Part of a small language model's weights.
Size: 8 layers, width 384, 6 heads of 32, MLP 1536 squared ReLU, 14.4M parameters.
Architecture: RMSNorm before each block, rotary positions, no biases in attention or MLP, untied embeddings, normalized queries and keys.
Training: a variant of Muon for these matrices, 787M tokens, 6008 steps.
Each number is 200 + 40 x the weight over its row's rms, rounded and kept within 0 to 999. Layers, rows and columns count from 0. The size before them is the row's rms in percent of the matrix's.

# layer 3 MLP up, 1536x384, rms 0.221, rows 959-995, columns 96-191
081,189,158,161,224,168,182,245,130,261,180,190,168,114,192,190,217,266,246,166,226,249,193,194,236,215,198,216,182,183,246,198,211,150,190,208,272,206,283,222,271,169,218,221,191,245,238,141,246,190,205,198,189,173,167,128,121,225,123,188,159,259,194,166,138,120,184,182,143,161,179,231,231,288,272,214,172,229,119,207,299,190,194,234,237,244,229,236,205,171,177,236,169,168,203,200,214
084,249,209,234,234,200,238,135,195,154,224,155,222,226,217,246,203,153,178,240,196,292,202,183,224,211,188,237,92,127,201,211,167,225,171,205,211,197,215,209,232,128,248,162,256,211,167,195,199,160,232,177,183,192,154,249,174,214,208,192,220,234,160,154,183,163,220,148,112,228,212,164,202,210,266,194,218,171,239,161,176,236,216,193,257,176,201,121,182,228,246,118,121,228,149,135,214
096,188,168,221,170,233,258,174,205,300,153,119,190,161,183,201,209,159,255,210,204,196,235,234,89,258,222,240,230,255,171,202,205,232,163,230,184,186,144,210,183,166,193,160,169,198,160,250,134,197,136,151,209,182,148,229,167,209,154,202,241,243,208,232,220,208,175,118,172,169,194,123,192,178,229,175,215,274,143,182,202,208,197,222,213,184,182,233,225,212,125,192,259,178,200,320,213
101,180,167,162,179,135,243,188,178,154,169,179,133,187,239,175,181,229,201,236,230,250,219,229,263,171,228,228,201,216,270,183,198,271,248,243,137,209,252,167,225,200,180,135,285,180,131,200,152,230,209,253,166,149,203,149,143,188,262,187,139,200,190,223,226,166,171,219,140,199,129,248,204,201,223,246,241,187,220,181,207,225,253,175,207,180,187,227,228,244,182,300,255,232,277,166,244
095,233,239,152,271,161,193,271,220,241,196,174,279,247,155,244,191,177,186,212,142,228,187,212,201,216,130,163,149,208,212,107,204,152,233,108,158,184,142,205,187,201,165,282,225,251,94,223,198,240,207,148,229,111,243,186,130,179,204,169,165,222,169,198,180,190,248,162,156,170,229,181,189,171,251,206,147,230,211,177,286,206,186,154,239,122,265,209,217,224,187,175,162,198,206,200,203
118,154,174,174,216,221,215,247,214,179,169,219,265,119,192,184,195,194,170,206,234,271,190,232,142,203,176,223,225,227,112,163,291,213,207,199,231,183,219,228,310,154,217,274,211,197,205,151,159,192,187,126,207,280,212,216,181,156,185,231,210,179,196,211,192,202,164,255,178,94,130,192,155,222,177,266,168,145,154,160,230,177,207,204,126,192,215,238,233,192,161,145,117,187,288,197,173
109,181,267,166,248,253,145,174,210,178,194,181,176,189,218,119,177,252,185,261,96,158,209,158,235,214,152,241,164,156,219,149,221,184,205,228,200,187,215,187,178,144,152,191,145,201,239,230,158,173,260,190,232,139,250,242,223,144,259,213,124,299,257,149,166,261,252,266,183,255,219,174,242,255,189,210,223,179,170,188,199,265,127,255,247,217,286,140,221,226,238,163,133,210,242,191,285
099,165,177,191,155,239,196,182,188,232,146,259,237,191,158,290,258,273,190,280,224,185,207,147,212,206,188,188,165,203,197,173,173,152,236,264,198,178,181,176,238,169,221,236,191,200,133,185,142,167,178,198,264,157,165,196,83,209,129,273,185,156,200,227,212,168,174,197,215,162,207,162,148,250,268,250,143,160,256,179,179,132,162,263,170,224,188,180,168,174,222,216,169,134,158,223,227
096,192,158,266,212,207,135,207,235,180,240,227,221,212,205,213,211,194,220,150,205,218,184,214,216,213,221,172,155,246,172,255,147,264,210,209,284,218,200,211,150,235,195,161,252,178,202,223,137,183,180,179,198,97,193,221,238,245,218,184,243,175,201,247,175,117,246,193,217,165,172,190,172,214,133,171,182,253,182,313,187,202,216,210,131,227,112,233,182,235,168,178,196,233,187,177,205
088,184,155,309,262,125,184,179,196,150,203,245,239,163,184,173,269,174,217,201,161,183,200,159,205,170,219,239,165,197,150,261,143,247,211,235,242,230,223,179,174,201,129,182,116,173,217,190,132,216,179,180,247,213,196,223,180,194,209,174,129,156,203,244,224,116,258,155,228,211,248,135,220,191,160,221,236,176,166,179,128,214,195,214,193,163,217,226,127,161,213,148,124,175,241,108,207
110,193,178,185,240,166,233,150,170,166,247,194,264,253,232,237,175,182,185,216,214,232,216,209,247,187,259,146,197,172,210,152,214,223,189,192,219,228,264,216,223,232,209,168,267,250,173,259,158,220,159,219,175,175,156,186,253,197,263,117,177,158,237,150,216,159,140,144,78,134,204,220,208,284,270,152,204,233,137,174,193,120,256,189,206,158,150,228,247,147,214,212,141,203,188,194,200
122,66,223,163,172,296,215,222,172,236,158,226,213,155,251,226,183,138,136,187,204,260,256,222,185,189,194,231,175,192,191,218,168,220,242,188,167,217,149,256,147,174,246,163,225,202,172,257,217,205,199,228,239,251,173,247,222,249,196,156,185,232,203,198,128,207,223,184,165,222,228,145,202,170,232,233,107,226,191,166,156,243,203,156,149,207,267,207,220,219,172,212,224,188,248,177,253
109,149,204,216,220,211,135,132,190,213,177,227,238,151,199,193,187,189,245,181,197,196,199,214,237,288,131,183,231,145,207,224,257,192,236,195,223,150,201,172,295,219,196,247,217,176,192,208,212,151,218,142,195,163,239,154,192,191,201,218,214,140,96,212,195,222,137,204,276,175,177,157,160,198,259,211,226,240,187,244,210,208,164,192,129,209,279,192,258,160,144,184,173,219,232,213,176
091,207,172,154,166,167,202,219,185,230,159,146,163,241,197,229,202,228,174,245,174,180,134,183,226,190,246,130,143,176,195,228,218,168,213,134,196,158,208,186,194,248,186,216,114,222,181,228,186,154,167,222,125,150,173,215,159,172,218,201,222,175,191,131,171,225,162,205,169,151,211,235,268,153,230,228,195,171,124,197,218,277,237,266,281,199,178,173,224,135,135,194,199,202,140,211,183
093,234,180,189,160,274,154,221,196,173,168,242,183,258,177,212,264,203,221,191,152,130,166,197,183,206,184,208,220,262,157,150,226,206,292,256,221,188,163,160,159,149,273,189,186,235,194,225,210,152,216,189,186,245,250,161,231,103,137,144,216,202,205,200,137,212,147,229,157,207,216,227,196,251,189,188,119,227,260,155,262,187,173,238,253,176,303,254,220,181,154,209,218,211,252,190,269
104,154,118,191,240,242,225,221,205,232,239,241,215,198,220,213,165,193,257,174,207,163,179,258,151,245,172,253,203,216,225,256,259,264,215,265,214,194,259,198,215,182,143,231,158,169,143,219,188,110,195,186,198,238,177,270,162,257,284,231,135,172,267,204,216,120,185,171,228,230,198,227,168,186,199,277,123,276,169,182,234,174,218,190,223,194,261,247,225,199,235,206,176,163,213,235,118
093,235,206,234,231,232,119,167,159,211,139,225,207,263,145,158,225,163,218,221,208,253,127,235,200,299,174,230,171,202,129,177,202,268,225,187,260,189,131,124,193,189,202,235,179,215,191,240,259,204,295,108,186,269,229,258,177,176,217,202,102,163,200,192,153,208,187,188,200,211,203,194,180,185,176,199,223,163,190,204,216,269,244,185,206,223,168,147,256,217,181,202,218,155,191,217,246
116,152,229,207,232,183,214,177,182,168,215,246,276,139,198,146,245,238,185,228,185,281,210,210,221,140,206,276,262,195,233,175,238,185,176,221,245,157,184,174,100,174,228,214,127,173,215,331,241,209,193,191,184,167,165,229,184,241,288,195,161,137,194,209,276,203,190,167,199,210,175,211,189,161,207,224,219,238,188,215,155,244,223,203,131,168,245,228,213,205,253,237,185,186,150,106,252
085,149,165,196,249,129,209,195,223,235,158,259,261,192,187,248,194,239,270,243,223,223,235,214,165,160,220,116,179,198,199,185,237,281,229,232,122,185,221,282,187,189,217,183,161,245,190,183,192,139,159,261,204,234,233,205,286,233,172,171,227,187,185,247,218,210,266,239,241,174,165,232,208,240,207,171,63,218,170,184,273,222,220,236,217,270,139,200,197,170,175,170,193,204,122,227,169
085,191,178,236,210,175,195,184,204,221,290,196,213,159,204,159,222,200,162,131,216,300,178,214,205,210,198,171,160,102,172,229,221,258,227,251,187,277,190,246,276,107,219,212,232,175,162,168,152,251,170,218,179,163,146,143,221,172,231,199,203,242,218,237,192,135,179,173,208,151,239,94,242,234,206,219,258,173,189,150,248,204,239,177,196,199,155,234,158,209,192,312,219,171,179,206,225
104,239,218,242,211,257,208,237,188,169,235,211,197,182,218,162,238,205,157,293,225,160,171,78,173,125,218,198,167,245,200,170,191,173,233,178,188,235,201,219,228,199,151,243,134,193,280,226,200,110,216,225,180,200,138,193,150,221,225,227,104,216,219,170,250,195,206,180,200,250,267,122,211,189,287,178,176,217,198,174,214,195,178,170,248,282,213,243,201,230,201,167,222,261,210,310,200
111,211,213,269,261,201,234,183,179,96,231,236,148,190,233,189,243,228,219,214,143,250,286,187,254,189,148,227,215,253,200,118,236,210,276,161,244,241,219,164,133,342,189,168,174,113,190,150,256,186,188,161,149,213,199,211,247,220,186,158,169,255,183,188,252,111,106,236,125,211,212,234,258,171,242,179,195,209,235,222,286,258,206,233,213,136,173,270,182,258,212,146,145,205,172,184,245
085,166,226,224,102,184,180,253,252,178,156,110,141,240,256,233,276,250,230,199,206,158,192,214,195,148,233,199,104,244,232,269,150,205,237,109,259,232,225,191,237,147,98,262,203,183,225,208,215,187,172,161,183,210,186,325,135,138,213,204,169,315,128,170,182,148,142,313,177,218,209,208,201,183,312,226,181,209,142,199,178,172,213,209,212,214,180,227,226,246,184,204,258,170,186,162,212
095,179,190,201,216,232,215,213,132,238,182,218,151,208,188,162,212,255,223,200,168,183,159,193,214,154,199,145,164,193,227,234,254,241,219,175,214,164,204,167,251,163,159,207,173,125,177,257,155,185,171,167,263,220,214,139,178,207,161,215,219,206,155,167,229,189,222,217,144,266,226,204,187,211,153,139,239,167,192,204,155,256,273,234,233,250,168,252,231,164,146,194,213,181,187,241,183
097,187,100,255,180,159,207,201,227,196,252,192,194,121,210,236,152,196,168,236,168,236,249,166,193,230,267,210,202,189,244,191,161,283,245,173,212,218,194,182,195,190,193,170,202,200,203,166,213,203,253,165,210,134,205,212,239,132,233,216,123,259,272,199,151,221,188,217,153,173,177,209,218,213,201,268,211,272,244,211,183,228,247,236,204,202,139,199,116,267,202,219,178,207,250,140,183
103,196,177,231,237,239,248,231,216,190,203,144,178,208,193,223,202,147,225,227,187,228,273,262,233,140,223,237,163,205,234,258,118,201,227,128,77,204,186,178,230,260,267,237,195,150,210,181,173,214,170,235,136,193,225,164,152,200,159,277,207,224,115,102,83,168,115,244,191,149,114,243,218,226,152,200,237,169,212,202,193,213,158,179,163,173,184,120,246,252,272,144,223,123,228,164,191
101,188,218,192,177,240,172,231,204,282,226,186,158,189,174,138,169,237,151,252,184,232,225,217,211,240,195,220,162,190,184,209,160,217,230,204,140,247,236,203,157,209,196,205,149,154,260,296,151,225,179,184,221,158,276,157,254,229,237,192,184,155,207,171,301,223,236,271,238,203,129,250,211,149,148,235,189,207,159,174,222,241,164,211,197,257,194,213,180,215,217,169,163,229,171,216,265
094,115,265,257,264,187,289,237,255,281,178,239,207,166,201,229,202,275,266,190,212,257,145,196,201,101,170,169,192,176,189,216,152,211,192,219,179,204,137,196,238,212,212,200,185,164,202,259,178,184,126,204,209,140,175,205,197,192,174,204,181,210,187,190,169,129,369,141,227,162,158,222,199,247,209,312,242,258,226,143,178,238,187,196,194,143,153,258,171,243,122,161,217,143,205,157,231
101,218,194,229,182,175,192,144,190,150,168,238,153,224,213,223,220,219,226,207,231,192,249,146,252,278,172,193,147,231,193,262,252,156,188,172,250,173,176,190,231,244,179,203,159,193,223,232,174,221,187,186,236,199,144,226,242,168,257,303,194,210,235,206,173,193,164,201,173,184,181,131,224,206,262,200,202,233,172,190,207,220,221,250,244,187,113,183,266,212,148,179,157,150,211,181,198
102,198,183,180,204,180,216,188,183,229,178,158,199,194,216,195,261,147,158,217,206,182,191,167,268,185,189,254,209,267,194,183,171,201,247,198,170,306,186,186,169,256,174,283,213,226,172,237,230,174,192,252,258,144,160,213,218,153,187,270,184,222,278,198,227,124,197,233,169,225,205,212,180,255,148,186,140,237,157,207,222,218,165,225,169,180,194,148,172,163,186,147,168,187,157,114,220
113,145,219,194,146,173,190,128,100,189,212,213,135,253,223,188,174,201,261,210,169,213,218,210,228,305,210,209,198,277,217,115,167,164,181,183,189,146,220,213,253,152,235,183,168,206,263,153,111,154,231,217,259,208,178,168,205,184,228,222,242,221,204,168,177,203,163,191,131,142,174,143,177,212,253,254,234,230,202,196,181,203,286,146,146,233,156,183,262,264,237,152,185,216,297,261,176
101,181,258,217,163,152,200,160,191,129,251,197,203,196,161,180,227,225,196,180,181,312,202,236,248,201,173,140,122,222,233,237,147,155,235,206,291,140,152,187,182,259,257,136,211,111,237,166,222,265,163,221,200,265,211,142,157,142,198,181,151,180,207,230,195,204,244,204,199,213,276,194,219,271,216,212,242,171,128,254,229,202,239,276,236,147,184,183,267,222,215,246,158,222,152,206,211
095,249,234,198,240,179,156,210,170,191,224,170,248,177,184,147,200,221,192,175,189,224,213,141,195,230,228,234,165,222,213,191,178,256,196,207,191,157,183,181,214,220,303,193,181,253,236,175,191,170,187,228,223,243,220,158,132,142,176,205,164,182,183,240,172,175,266,149,122,230,251,191,129,221,229,174,143,253,194,190,199,190,164,265,227,130,176,216,221,179,218,143,201,154,335,162,238
107,197,183,190,201,213,136,169,200,208,150,196,207,165,169,184,159,230,150,189,201,260,245,227,199,259,272,187,199,215,260,216,186,229,191,181,205,199,224,240,214,133,183,158,170,227,166,123,117,202,161,179,130,262,193,171,217,264,136,143,119,285,235,223,229,254,164,195,223,148,187,204,263,244,205,209,161,131,206,137,163,98,216,227,188,194,205,193,251,265,209,254,232,170,248,257,221
105,197,246,131,242,189,212,160,131,142,256,174,169,248,189,158,276,247,212,209,211,195,171,178,207,153,193,246,189,142,212,221,191,216,251,215,218,194,285,195,178,163,103,179,215,162,181,197,212,146,245,226,214,131,260,204,148,228,189,242,199,224,228,182,237,161,197,224,218,271,271,183,124,162,177,221,253,225,219,168,226,152,146,196,189,231,164,193,179,219,149,196,115,180,227,173,202
103,254,216,212,244,131,228,255,184,176,235,217,216,188,178,216,272,195,205,198,217,190,240,179,173,253,140,196,176,169,229,220,225,251,211,133,226,236,186,261,228,169,172,197,165,153,281,265,240,142,141,170,217,249,187,157,172,201,223,284,125,153,196,221,243,179,216,180,150,282,196,201,201,178,229,177,206,218,148,226,145,269,212,194,199,172,273,162,201,185,223,225,247,165,147,155,228
082,240,197,151,229,178,164,207,180,111,185,228,199,204,183,256,187,164,207,237,184,187,185,170,254,214,197,222,301,183,168,228,196,213,226,220,184,275,150,230,293,306,207,136,159,234,169,258,218,236,230,173,226,174,218,204,226,212,190,176,152,154,162,233,345,147,197,179,197,226,155,262,151,144,154,269,231,158,193,182,130,249,197,218,184,222,196,125,129,202,208,174,177,227,199,220,190
# layer 3 MLP down (transposed), 1536x384, rms 0.219, rows 959-994, columns 96-191
092,187,109,131,189,180,230,255,264,208,125,251,221,221,173,249,249,169,311,188,170,269,170,200,222,193,228,213,155,214,230,186,158,187,140,225,263,154,221,133,242,215,168,218,159,226,181,161,135,182,240,220,168,142,245,182,189,267,219,210,162,248,204,196,157,231,150,212,190,229,198,96,291,195,154,193,217,223,207,148,177,187,154,262,169,177,162,171,202,198,200,242,250,203,250,210,182
076,261,237,177,167,251,208,152,229,278,191,190,208,193,163,237,223,260,247,194,172,201,225,231,171,157,201,224,227,238,151,156,175,165,100,181,154,220,255,284,160,190,186,154,142,205,223,214,170,237,158,191,160,188,192,216,218,229,211,247,229,138,194,240,228,253,203,169,181,231,380,302,258,80,216,214,177,230,226,217,213,226,207,225,189,138,128,174,187,299,193,263,232,172,128,224,226
090,208,181,267,233,81,282,190,261,226,200,186,181,196,185,180,191,204,208,218,192,217,131,237,254,184,190,202,214,199,207,161,207,176,156,227,114,224,150,181,151,171,203,157,193,227,116,210,274,239,147,189,266,242,241,235,161,170,202,221,247,180,225,209,260,231,281,307,216,230,220,155,228,148,200,186,201,169,195,251,205,241,171,272,140,118,186,195,183,189,288,182,186,183,261,162,195
100,255,200,140,183,202,238,228,239,221,181,195,217,175,177,221,240,235,240,176,237,214,176,192,223,216,205,180,191,207,225,216,203,223,249,185,172,198,180,195,189,201,234,184,238,176,245,171,209,170,144,231,212,202,153,190,144,230,160,236,214,229,256,148,115,254,222,149,254,220,195,264,222,213,237,208,170,291,259,264,155,223,178,144,312,247,204,168,168,150,143,210,222,182,164,200,235
104,108,209,315,182,223,230,182,204,173,159,168,214,169,195,146,186,246,174,199,237,216,271,147,139,165,224,157,223,206,225,198,183,207,225,162,181,186,233,160,169,164,237,130,251,189,165,241,296,203,196,220,161,161,175,218,254,155,268,221,166,212,156,166,235,209,231,233,229,231,206,234,229,217,207,189,170,224,173,217,161,242,281,197,157,165,197,214,187,317,216,164,215,181,196,208,218
117,174,149,265,228,214,127,224,205,213,182,236,253,136,177,138,189,148,172,212,218,221,215,240,189,132,229,226,142,219,144,164,174,207,176,239,190,195,261,191,201,168,221,195,166,207,163,163,204,149,146,137,170,213,265,197,154,191,294,300,243,301,266,257,219,226,193,294,166,131,262,205,182,176,202,190,292,205,236,177,177,215,239,203,171,263,228,146,175,163,207,243,100,218,188,159,196
110,170,180,173,187,209,191,254,163,199,186,148,171,174,281,185,163,162,150,137,222,174,184,200,216,225,138,141,226,233,201,237,162,196,201,280,170,179,207,249,214,202,183,220,222,181,223,231,170,212,230,160,192,190,169,109,183,206,210,79,191,204,196,192,246,175,250,159,212,210,187,253,176,268,226,186,202,218,206,246,170,220,207,137,247,199,242,275,155,203,184,196,167,278,117,222,202
097,220,224,216,188,218,195,270,209,168,253,245,189,247,157,229,149,233,145,196,112,183,231,221,188,200,246,124,176,171,255,229,215,242,238,239,260,165,121,198,189,184,133,201,171,191,200,246,298,272,282,176,157,258,252,154,270,198,182,188,226,220,175,147,235,248,194,174,271,210,200,234,164,180,180,206,222,201,139,237,251,158,211,172,187,213,127,209,158,198,193,238,170,230,192,217,213
095,194,196,293,145,250,269,92,197,255,159,221,191,251,246,169,254,177,145,157,180,175,223,189,231,236,149,136,259,127,126,225,194,192,170,193,203,180,244,150,305,202,198,150,206,267,233,171,172,129,196,252,206,275,133,243,215,217,212,167,207,281,173,143,127,282,207,126,185,186,237,221,210,193,188,200,201,204,210,203,178,168,216,125,185,164,204,157,138,194,197,242,221,247,123,202,225
084,192,243,170,226,214,183,228,192,197,197,165,201,197,219,194,259,131,186,253,156,176,271,261,215,162,190,198,234,135,159,243,173,211,168,200,233,145,188,251,201,139,209,262,221,154,217,259,248,196,178,123,188,194,208,141,180,228,220,266,236,212,227,262,261,264,246,201,275,263,224,238,228,179,230,202,240,168,221,224,175,181,217,276,132,147,235,205,295,257,251,213,277,156,240,198,167
113,193,174,194,243,167,144,235,232,241,186,183,298,152,170,134,165,185,183,131,175,220,295,146,241,128,244,251,195,148,228,220,241,184,135,257,176,282,264,168,177,220,207,156,276,225,170,228,129,157,244,185,189,242,202,219,256,181,214,247,248,167,264,143,140,201,164,222,228,189,252,206,193,178,184,194,159,228,145,170,91,204,240,140,146,224,174,204,228,171,235,145,184,160,226,187,197
122,131,145,224,209,262,251,176,210,194,199,204,172,145,151,206,156,257,230,230,204,205,228,201,229,40,205,199,198,214,242,234,209,214,114,163,218,176,229,263,232,214,129,141,165,186,79,228,215,160,182,204,181,156,226,204,174,153,237,193,206,83,161,170,244,149,263,206,195,219,279,166,195,215,199,114,193,207,255,249,245,200,163,203,172,204,159,183,213,253,175,137,238,172,154,174,213
106,144,223,174,161,242,183,160,175,171,188,217,166,200,153,163,164,172,180,132,124,221,155,223,155,183,227,278,233,214,194,209,185,174,162,240,235,185,217,213,209,197,261,146,193,119,172,241,165,168,216,227,229,170,171,238,237,265,154,132,192,164,157,146,269,122,198,128,202,205,164,255,193,265,252,205,168,215,252,176,186,150,169,227,224,194,296,211,210,215,151,186,279,156,240,224,204
100,209,173,171,250,167,227,203,196,101,245,204,151,230,158,199,169,170,152,237,182,223,227,178,176,183,242,217,195,172,268,215,232,200,186,142,173,277,205,235,208,248,121,233,228,235,238,233,171,190,174,221,125,100,229,228,246,175,191,196,197,222,152,179,197,223,206,122,205,190,276,261,219,143,232,189,209,256,246,169,197,242,206,247,181,188,120,215,194,182,217,213,135,212,247,241,195
097,105,163,175,247,207,217,208,182,172,271,199,192,209,217,237,234,137,254,161,240,152,260,124,229,171,194,244,157,152,241,223,240,87,143,177,246,199,121,223,187,219,197,206,220,125,137,234,154,205,198,219,166,180,186,252,220,177,158,261,231,202,186,250,258,212,229,178,253,205,242,167,242,161,250,226,211,171,197,120,206,186,182,191,266,160,189,170,205,237,156,269,234,233,177,187,149
108,220,207,196,186,164,191,240,180,201,171,207,185,257,290,147,144,157,150,178,175,186,121,272,219,192,124,276,200,230,177,160,182,161,275,203,212,233,142,218,175,210,252,211,206,235,121,222,192,170,76,134,213,230,188,249,177,158,201,252,260,225,169,259,152,193,115,189,192,224,196,178,171,170,187,231,187,108,175,147,214,254,204,208,168,191,175,262,179,138,263,198,210,228,190,231,196
093,120,201,229,223,157,222,201,178,232,205,270,262,143,189,244,183,196,219,228,186,223,194,200,273,194,157,135,189,191,185,260,182,216,182,212,256,163,216,259,225,214,245,238,262,214,255,209,145,180,266,228,222,199,180,244,154,267,262,234,203,173,157,237,167,240,192,157,134,150,217,141,213,216,207,160,216,269,248,213,177,178,239,163,205,190,136,137,184,207,221,138,146,201,139,263,206
108,222,206,217,142,163,179,171,163,130,205,168,238,173,209,205,170,265,229,114,152,251,212,224,207,143,161,154,211,154,154,194,223,181,224,173,184,310,188,231,164,216,179,143,216,165,293,158,189,195,218,202,219,160,209,209,221,212,223,156,153,259,170,237,236,111,192,159,216,185,234,238,179,217,144,121,242,239,238,195,171,215,230,184,141,189,182,148,157,256,229,235,213,273,142,115,214
090,148,216,256,209,200,178,183,130,173,229,166,196,223,241,190,155,194,191,153,200,224,285,250,130,193,216,253,194,184,159,246,224,227,211,190,230,267,140,245,178,135,162,139,170,152,218,183,143,236,232,226,168,174,135,222,199,189,173,155,187,190,182,274,232,76,221,146,186,221,280,226,176,185,218,178,174,189,234,198,197,223,144,213,201,217,196,213,171,214,171,237,230,203,171,168,189
099,215,178,150,238,268,145,238,195,162,188,242,200,215,186,237,300,256,177,188,201,204,217,212,186,190,239,197,176,203,238,116,270,178,188,230,207,50,266,172,240,200,178,232,172,234,298,207,202,174,195,204,159,205,212,209,212,168,163,221,181,256,150,188,181,265,185,187,220,239,170,197,253,243,214,193,135,121,148,173,143,209,182,279,153,230,206,261,165,175,195,139,252,171,190,196,158
105,138,179,164,271,230,170,203,186,219,240,179,154,301,213,151,203,208,221,213,195,190,185,259,204,295,268,156,203,192,180,208,213,156,213,134,186,250,138,156,164,150,170,177,172,162,199,221,273,185,252,242,214,198,204,283,209,186,120,196,184,163,126,180,236,237,156,223,167,220,145,185,236,192,162,189,186,185,201,209,268,215,224,214,198,211,194,283,231,159,191,178,253,188,154,231,200
113,208,175,150,223,109,238,167,254,252,154,93,151,151,246,169,181,243,144,244,164,180,212,232,165,311,195,191,194,319,208,166,203,132,192,257,212,232,248,195,199,192,179,206,207,206,194,235,196,247,205,178,140,187,155,178,216,245,283,203,203,213,192,241,245,157,223,206,177,185,176,231,147,222,172,198,162,171,223,212,136,179,173,159,212,164,191,245,247,202,191,241,183,200,248,268,191
092,228,233,240,161,175,229,203,207,176,175,238,208,229,203,173,145,240,243,268,121,245,220,197,227,215,218,167,239,187,228,191,238,227,253,226,224,225,249,86,218,177,258,246,188,155,203,153,183,181,292,210,89,131,180,190,236,197,238,185,219,146,197,131,186,129,243,191,242,194,240,234,200,216,183,225,255,146,179,157,230,185,263,147,224,157,179,169,241,108,218,187,177,218,211,198,202
104,246,169,240,242,205,200,249,245,189,140,201,250,205,197,211,205,241,263,187,260,255,198,165,267,179,220,233,217,224,209,139,154,246,198,167,217,135,158,259,152,216,234,181,165,221,150,187,95,174,270,192,163,202,142,168,235,224,194,166,225,134,207,261,187,197,163,237,232,183,173,190,152,204,213,224,149,186,173,183,165,224,177,151,202,253,238,140,195,175,228,154,201,164,229,236,171
099,231,177,112,220,158,258,184,182,214,239,285,250,208,147,158,131,232,199,236,205,181,150,185,199,238,302,236,201,241,226,183,235,172,138,161,215,170,282,189,281,176,251,168,239,207,274,225,163,313,174,164,192,232,236,223,185,139,170,197,151,256,152,177,172,187,231,189,234,223,197,206,176,228,257,187,194,246,218,184,128,195,237,196,160,194,193,266,170,209,246,238,160,271,239,191,137
107,152,95,163,137,204,207,207,193,236,177,238,218,218,173,137,180,167,196,158,170,234,157,270,201,244,175,259,201,216,229,216,253,159,337,159,238,195,205,160,173,227,181,194,188,199,169,174,153,270,223,207,181,206,205,183,191,185,251,136,172,225,230,261,247,221,249,121,286,263,184,194,219,233,274,162,210,189,251,139,214,189,192,210,276,217,213,189,224,256,176,248,198,180,228,185,167
106,188,212,265,182,190,187,209,161,221,157,149,171,212,187,221,247,193,168,182,212,155,168,276,131,239,144,172,135,176,167,186,231,225,176,172,154,239,195,183,232,110,235,238,191,156,245,208,176,205,196,185,184,217,181,217,200,78,262,261,219,309,168,216,249,261,166,219,177,100,182,217,192,175,200,182,212,152,180,188,190,216,213,270,136,208,177,167,165,174,163,197,238,184,178,215,226
106,301,190,235,223,178,247,243,204,169,194,173,205,225,174,178,249,248,191,202,201,131,190,226,195,207,154,239,211,250,192,262,251,193,182,140,176,173,259,185,187,227,146,203,136,198,192,146,185,135,273,186,171,271,105,212,212,207,170,214,255,251,212,231,209,190,139,250,159,264,201,192,166,182,177,199,137,188,252,225,213,215,199,230,244,164,236,190,201,187,254,182,223,233,176,156,235
102,223,243,200,220,239,166,186,228,179,231,231,283,213,151,184,218,211,104,213,262,139,178,258,157,251,139,212,179,154,265,218,257,188,228,142,198,182,195,169,200,165,264,158,197,210,242,237,258,174,306,85,235,169,132,231,211,236,231,182,212,230,159,144,300,186,205,120,186,183,157,202,197,162,178,115,185,205,235,203,208,173,160,208,212,199,167,254,135,279,168,137,225,231,164,166,264
078,268,200,170,197,156,189,200,137,167,277,195,223,263,243,212,267,191,163,277,200,242,251,219,127,231,209,223,200,164,153,194,304,216,142,203,183,210,179,292,200,180,208,190,297,179,249,196,148,172,177,172,216,234,245,188,254,189,219,215,219,213,196,189,183,232,184,235,159,206,214,188,224,203,265,134,193,115,178,138,113,174,261,214,193,191,148,141,215,259,192,158,211,191,234,166,218
111,161,242,251,149,155,158,215,170,249,179,238,196,204,178,188,149,209,209,178,157,154,169,159,208,141,265,217,158,200,207,246,177,214,177,156,224,205,180,225,148,149,196,161,225,272,245,246,201,193,78,230,160,188,166,159,151,227,257,225,143,218,157,116,180,202,228,264,222,183,167,222,234,223,236,264,200,227,171,158,158,215,239,238,182,157,238,157,175,193,187,203,228,232,181,179,210
090,199,279,245,224,166,145,113,244,236,103,191,255,234,267,231,194,174,279,242,206,216,233,224,202,169,235,210,155,227,173,206,163,239,221,258,153,147,212,263,159,191,199,164,224,168,226,225,250,128,207,189,248,191,236,179,166,214,237,307,230,188,248,146,185,213,266,265,239,228,182,197,300,224,204,190,218,169,175,195,246,154,204,187,228,195,162,216,194,125,235,216,183,188,217,175,260
097,249,171,205,206,165,241,251,194,209,165,188,125,258,175,256,117,287,170,177,197,207,227,267,210,255,240,212,195,123,213,184,190,157,154,193,209,269,164,225,248,209,206,205,199,182,277,112,221,185,205,207,191,199,195,105,248,210,180,193,178,191,278,127,199,189,235,224,224,259,229,239,195,96,206,197,184,217,178,154,169,231,130,178,173,205,208,146,257,163,187,172,179,181,145,213,138
105,165,127,274,227,233,167,198,195,253,215,239,163,248,202,232,179,214,201,133,246,128,184,150,167,179,256,210,215,155,192,150,193,174,196,148,230,173,196,293,194,193,190,251,277,207,188,148,273,202,177,225,249,209,237,219,194,250,219,157,196,283,178,194,223,189,155,277,124,152,194,265,192,218,186,174,220,145,167,113,194,161,122,253,169,249,212,236,265,211,233,106,213,150,193,173,245
091,270,233,201,230,188,183,128,204,279,181,198,182,223,126,183,187,222,182,216,193,229,171,235,245,207,173,211,241,238,225,157,269,224,167,147,292,144,303,204,260,280,230,271,221,188,158,237,160,166,182,194,186,186,151,116,211,170,202,156,179,227,217,230,174,218,187,215,119,202,306,246,202,196,181,233,326,244,282,165,251,163,244,218,221,195,209,197,179,185,212,153,212,211,160,286,181
106,170,218,229,135,171,173,235,202,260,192,256,187,213,195,207,238,195,184,179,160,156,238,193,150,267,226,145,290,211,145,265,289,216,65,179,310,275,185,256,239,200,197,253,212,167,172,272,279,239,195,226,155,180,111,139,181,222,191,119,261,238,231,229,167,158,166,217,220,189,172,192,190,199,154,175,219,209,185,210,268,190,186,138,160,248,211,201,179,163,243,204,198,235,215,200,216